Weights of a small transformer language model: tied embeddings.
Each number is 128 + 32 x the weight over its row's rms, rounded and kept within 0 to 255. Layers, rows and columns count from 0. Numbers have three digits each. The size before them is the row's rms in percent of the matrix's.

# down: layer 5 MLP down (transposed), 256x64, rms 0.123, rows 107-153, columns 0-63
# up: layer 5 MLP up, 256x64, rms 0.251, rows 108-153, columns 0-63
down107 101:096144144080110140180175072160134133130121121139179172123123141125167163107182175130111071177147069159154091146199084059152130091138105120094105127103123142084111141117122120169108147075153109
up108 099:103147207188136117130076132166195179138147111121169101147141103097158154150146115106128120137127132112120099151134132082094122138060122106120201124115110161150033140160132162098107120150113068
down108 109:156132158143158181060083125159093197203193120179129164115146126106142119092138103089117088098131093127134155120146128135068127106090123118130116146133145138115188083172113157110116175090075106
up109 108:142139180119088105140089128089148129158110192155121103155116151130166129153040117096091123124136126123134139147143131168150094071136075171165152072124113173140179162138059197105115120117087099
down109 090:208131118177180137157125099098198152096103146076188155114120086101107164150137154125094097130133119126143131142118096176164140106086137136097097207142105090148116119129130071105145069091150158
up110 104:158064070154081116128118162093169128166116131086118151137116083178121134159100114123093151166094163123076087135188153147102181102073124116145107121173142079169180163169088147131122088155136121
down110 091:104147171059188161158103162132107171129092112156151151140110159141147103127139158173106129097142163125191170073104125069135108149163151127100082123132172122146092080116128106137027143111102131
up111 114:150033197113159077126106179152137163100135130111078107096184076115095140094202125111126146162141156084131073129122158128124131157117115092163119169127154127116066128146112144154125129102180120
down111 113:172177130182116183133142083058139116106177129168151132127143119103109113110109124089122107126094100175082167125119078189093134151124062146107111148105108115154130132122136079107164148172151217
up112 087:098062097133119160177123101126178147097139140104170150169093193151076165160120185082105135088155151171093069132132075166113161111137139159140116154168135151120157102118129066092146109157093136
down112 074:085129184170155105097134154115164096049118124115069122168140063119082083126123152147135149151086127126141177136095109100116185177115107065127100081162143125126155181167140117135112188110129143
up113 101:165182051124153108143091171177157149106121071095146125109104166126135143112126097167144076158079166140102116111129180066088157102137144149072118172102114116134136123151192122154127128112125057
down113 092:141177118150069161154149109157070183150086145092119090134105178145118085155086107143122166154111091165159107127142122140079126074091122143139127143099175232136123156123089146103120088163105106
up114 083:119066146122074075085079107142133098137114156142103162120084147127150144118148123187100121114127109146145139160133084239062122114178070088166179160123119141121116160157128123155103157120146136
down114 076:163104168211172153127084128144118139154149157092152147105085165105099113173113134130166099099103170096056103104190068118151144100100081142133130165102123085159122163126130156150123121095060130
up115 108:119087157167123158152053185128100117187149080083143105137143079092132128095124188142157137169095102128086164145155169148132097079163132129171123164117102159128109095159108144092108120154059172
down115 099:141111130127203057074200114065128127095129185081151153093152154143092123097128121153156153135078114147190090162166074113177112122120128141099134089119175092124142124113121153167124122136147097
up116 093:160142160139138122117143193110192089116195114167081116132164127128096101125133181124145056165090121136121117075164169069121126123140127134129194123132072139094151132144142084151114128175062104
down116 102:115147153127098125133107129096100113195192168116070092145158212164110092164128116167132085132127144138101143118089117149127158059146134098112156181170125122147174104110078135105108162060096142
up117 086:158096090132125094139114183163150145129113059108090129129099137103148089163128144083133118156141174170095179114153141165120138159166133135095096169154113035074164148137098186084113156159129085
down117 084:135121126088138104116144121165125113150158137048130108159125128129190152049089141105171133141116154127121122097143131131105144052226096156089095085105091155169160083147099146128139152150177134
up118 095:156107074152103182125128140104157117107158134129098127171117198147140112137153104118120178174126151062142117116139144113107175072137178087110105151126067086125089116053144152120110204175135115
down118 107:164141108119121078116123108124109128157180109125112131087136111093140150075149154115178111038105119133110139076124114117143139223173094167106126126102194109171144075181098172127155154106109125
up119 107:103187180076083079195109145153120136076123144142103159127161091120107062126124126131145123166147123149140099090173126150144101129104188120077159167136153081061105172132141113174135130128105183
down119 102:125150146130160147149127154153185128082086145177152121170081153139143128148110122084053057078117132105129145117092179120188102142099102146113168154150116122082083149121141108180075160084121175
up120 102:169167139132218174141123189130106102140135059126141085110145120093093104137168191121152099090141129137148087097133124102134143093109196127094114131145075147114086144160196114080137149131144091
down120 111:129155099113130190015066139168127145147137155182175089112112170157114114101160075151110144137130089148141131171128123141114126117105123081093067130121087128143142152128136111108180157183110169
up121 096:117125090116060117115133146119191131108155134122102108057175103159127099181153150161112167149133096130140109157106168102117143030144100111102142147178125158147153106102120133124135138222100076
down121 098:129121147164105100125183149134159127128190121151140100183144111125085052117133064182084152059091112096101138154092186175142095103129138125153132154086148108178113114075100093163154134133114130
up122 101:090116145121203119154130129119135108146154075093148094125173140153131174138082147100138205128170158123199114193176123121087135076157108140105077135106116171110109093127145107085150143129098069
down122 103:163153146100126118121105117108125104174127141133124086201139124132135093124169146111120104107074029100079146108169109180176129142144113056147115083164098163160144152105152132144139085091176175
up123 090:102062182081130088117089109178167129105099095122101110112163106111105106107093096095148090179120189105169181187156157148142073129091140077144101119134146181115150136084141135136162157151161143
down123 105:110113071155105118048136166126092134135153161148174150161103127136111190112154068140109146133147127107159163115057164110182092102151127130173171125093089112144170144133193130101134083144103075
up124 077:090104148146121180133149122102111116118091088161113163166096148174174160126129148113150099199115137058103073094143195142130174132159107077065157130101146091145155103153143158128157063098139130
down124 087:106197106090095181096135168097155121143145172081136127201083125109163193053104095104154137123120102145124127092095150152097130128168122127152159090154094186140143103093154104087137083143118151
up125 077:106095089108108116156164115109176093131135144148120124149070154085125054063111146184148122166191125139084143168089065144096133219173081131129138154120135088147135138137127135154130144113159105
down125 077:156161133094162112148067160119135160111164159161152117190151120102097096136173131088163139092090129159093170073190116087135098042079144109166072118159106119173115137141136086138140151131137110
up126 088:084121124166106102176130111161168130132123083138196114121069137070103194112077194091163097126141078122104105195166122149154165100112153089133099155129124068104166115131143095105103113146143125
down126 088:133154160085115101162141129124070148104173151176108125157156166144115121044171127150191127129109110150183126130079115089143133075123104109109102039144153145124144079097187128168141124111127171
up127 086:064150136121125162096156108175095108175112139083145086135168123107109093079144197159142177123135139111134138077156114107115092115190113118099157116158188101105102122176208132123070159105116117
down127 089:131109112105089100171155125115160069155196119197106114105108149102081128154107086137114163206103123118106104174114133150122167134086133099140161180136104149105163086069121132155154123139050156
up128 088:115075144115079184127152198085051156178102108152098129138155168104080140142193130123134127121205091094105093128152083098136133122120157114145110101106140148176116184112146143106098158101142151
down128 077:211146133126093117117145087110125133079114103135148134188115188133128172148073123100083162142101162063142133116058138186173082170127058126113118161117130141139119139079120139105146162112110157
up129 106:127018140130135150127148121148078153103154092162150108156107141134121167125077138143146145147144104092125125186174082160061125109151090081146153134084077142162158177106100143112195103138138119
down129 099:113212125135139125086169142111100156098108134215173128115122184154092061113073116153160160107107136098124130130095160099109059173138107137165121123130164152195129089125131096115087124102121146
up130 099:120096155140106087115158064065098138117079070133122158108161138153154108150152138219140165142113165095099094137085143167060095145175122178078119122159094125156123133110163112134130121170137090
down130 101:167196149111117140150118175186147108124157121138113108125142070180049169136131106081073140099121105132153163059162085128149156122133123107138162088102138064119118132175150122123086130101116190
up131 099:105133145121100098146096172141040138138087073154149188113142148143136133117126171081157142134132115070119103186198096118153159080073115148166158123098178111126147114151121082111085111141175145
down131 101:133148117113171152069164157131157160124105135148149147164095213106150062120090128054110108101103172098074100153103110120198111164082114102174136115122168098134149173138109134144114136175124099
up132 117:133142136118090161118107123143132134121157153100132132180086099121148130107111156105123192193160139098139054147138075141121037197124146110150036172084090110164145128143117164146121123136143134
down132 112:148181080181128130121134141133165147131118129154120175090102144105090091175076107121118131102119149100093136149180181122130157091084124153123157105092145078128120033097174069127163103176147166
up133 094:042143122134177108045111106123147145127197127084178137194112130142098114122140143127102111121131138113135087160165063156125169103125091123136132173120111128121141137153163037140159152127131178
down133 096:127143157211081101165125155033123113122091114121144130115185079119151138118116153109100073143148123168155136065172178121104167157162106132169089094106069099116107113165147146142128102148122145
up134 096:094155124179069132148126140078134101119124069129160116178101126208145109142132128180145154134118105158102128122128118179150170129133190062073122090092108130113128137119067101104164129137203155
down134 093:150113124074139115113126139104132121120145116163123132112150171147141119137155180145152171134132086171130076109095177090120141147124159142239063133117171111122110097123172112117107161078075048
up135 091:168089099113133166148156144126154148115160138145124096140153160107095098123125155143162132123118161158119147148085130076185142164153152133011119114120175056171110145118081082142092103162170090
down135 097:163092137081126126106125127200138124108147124158149155147157174167130095099113138142127153133124115128054181084110145177153134172139139086165139123112077216139088106109114119080095106176071085
up136 094:103136188183135171115104096069098118122125093159144138132162175140096127051170119143144097162112114125103147125193099145103185113122100177097104125116101110142163112110157129207090077146092157
down136 090:142135034143124134164119143173136124156089211098093119108109102119112158103089190132179131107189139164101133114100188136089065145105150081161141164077136118158125127123112137146110144094098142
up137 081:178115166136112074134179177108149139121155089083112132150095178092093167099160185146073107155205140179061152121165121145134062130122141103100112156093119104134165130096147131093121131119163130
down137 088:093096130087122182085096135137117174079166131130150128124205123149165113143079092079168132124087141129148132079062162172139153097184122134152109032147132160152112112134143143118095140162147138
up138 086:099178148120101087170134154119148111134104172132194097105131048113047113151119127135155120143085151141142138159113154137098121120113177139102120145102197080129157100106138072093174134124145207
down138 085:089070135094145090157123144124069116138099190137124126064158134113114118136153157126083081114094131134194158124087142116150198148192124159151086150135142162144109097160141106163155189074104101
up139 104:134106082136131097143167148142162142157077054140185131166135088115086165147164176184115071128107119123134071138165095148098181140106132114115127173099108174122110158114080097077126104143111189
down139 089:138112115142153138102183132036161118117063087113169125150156124117106143158138096136140134097070166118109113117137159061183163159139147123128136188158167098061160105133112099160151167089095153
up140 104:133087142219124121131171093147117160147145182178066072187133093148076154077108138130110129181092148126140074162160130089107139153116084155084139099111137118153103107130111165116122147109174155
down140 095:112175152090156087102084114140141120126102061097129138150194055113167089128138080113121158079110156163210114125090183156104153122104121129118076165133107162099147141085162127143163106147158140
up141 100:163085163102117096140168126156102130113122125098174108079127117127072100141087139110179121128114196166128093154081154173127121102088145127124181107112137092161149104152173088186088089132089207
down141 092:133172130179116155124119158121165117067186113086136113069146131199116163198127130147122112132100125127127108103099090127096113131147053086147119156207120158150128136132102065126124155090165084
up142 101:108186141145138075123115161104097124051141125162103106130119153178109211156095156096141160129138121081130091132127126141112088054146121128193174113190166127086111145122172086122152135088126140
down142 107:192173055077115118133142137117147116139084208137131153106095171163101107109175132122088131172127146077140167125195134085099111121099154106149083132161134078078096133140148145125135173092158130
up143 107:130176157088140125176110159129133098141190092149176102144172143102080146155094148133136230122110079127114142135149115112109116067154155121068108134156115061150084112140159124083143147103170098
down143 097:112089098104217158152091153110174157151130110121156129149109086144164149117127128083086105109154137164072095120132135105182116158147095114078161083107165114125136172131087075146218124119161147
up144 084:127106125120169130153112142123123177141133118100141085114117187154082119144112092077178176163141050176161143124141106061102121126113162110152191035108148136097129151181119108092107096122146120
down144 088:098105100111106124084114141156107147076152135056100142163134098129123202154172121117192135057158152148131165098111160111109141124144179101143086139132063183128152103113143156089116157081177108
up145 100:145109090146118131119157168164152063111119139109064096189185158116095058086108157134126188168078168143153146176154087113152125102156106114140073091140117099132095151145099119117122191118148113
down145 109:166101097084107125140110077210126148174126186090179104132161140124132160067089129136099064067117099143150119100140138120086114149084090110180144102145191162126127122153140162146091136132160152
up146 104:158053121124208143140109083083136117106181088080145125144127145115132126114134132171078069143111143127139170139137135121104170145084087082111186127131121094165104051161130136151178153133175120
down146 100:147126121106153149128137118152128152097122079137114121134186146120108102057157135134147071106095136103105132069123147105150147103136119161102080162176152186043133160141108090169090163189094193
up147 106:139154143203121104138133074101060104120119129140168103117153115142175189108101196146135105134134107153131165056113098135123110123095144126112164107130105085103142166177102098131081109202178167
down147 110:143089095116152141128142116151119096118135198154107129144105119102086099119179084158194134171123152142116123179190113167165105128156049108082099124080146202146114099063144091120131146139107140
up148 107:172135121065114131120179076126103145118114100134098132142133106110076126197081162090108177171183156084128152157113154144131096126068140124108189136159087078215130129126149152133099131135096131
down148 101:131060110167175078177095099172108125145115143109105090148103104086169176138172062126156113071107103185176133074140098143124096110147133117133162133141108155144145116110153187140161127157064127
up149 105:103110132134174094133072119124157103154134114151106100078122113154092195047118139102142168164173102097155134094063132090125107183094130139134157123135145083168128128150151184165169157192156148
down149 103:107165097153150121155062192181130135084097103106155087162098119091143129145101139189118102110100116125102139160078083094168137119133163178159136069170106159179132136154131098085110187144094105
up150 110:098143110173099113110080140141092135100100132171137134091156098135142118084123102156183122108156144106157131046188121121053113145128075130124138133173145144102126185061186174143135186135104142
down150 110:149127106125168170137088109108153151185163112092071072143133115148125095175173116125114052128169085126089079132159110141157102141116172145112126146176166168100147100115090144140120052149191131
up151 100:163114099107115117170109098136197199056105142120088143154117138145075118175153116137072168135149156119151088082098177181128135157057107087144167113120087127107107131134111135149175132154087138
down151 096:145130177086139159138160135114122110124179039166115190152114071150152144110091114121167070115147131127140161117102161135077106084092124148066104158137159160153147139112135073170124113164139063
up152 106:148136129077138135110070141086107144164100157131152136203107155122099150088120133095178191124132127115101130119206122085127159132182173146116103120096114071177094104062164144145102175152108116
down152 096:089075117136134089095197166135083100101097100086117081147201155146153102163107112195153144090130124123085115133101176099167097119145116165181138092069127123132114150148133172186146144136101137
up153 106:152132105137125112099152034116144172143142099069158138161120124153122126132161123197132207104131156129111153123110075107067071154136133135091094170122148082080113111132117146139168183117183129
down153 100:197095100117123115164124099124129156141190149144177084120142120173077137115131117164099138159114107073091077123135120104128170170172129108147163185105128100159057127074130173102167075117091144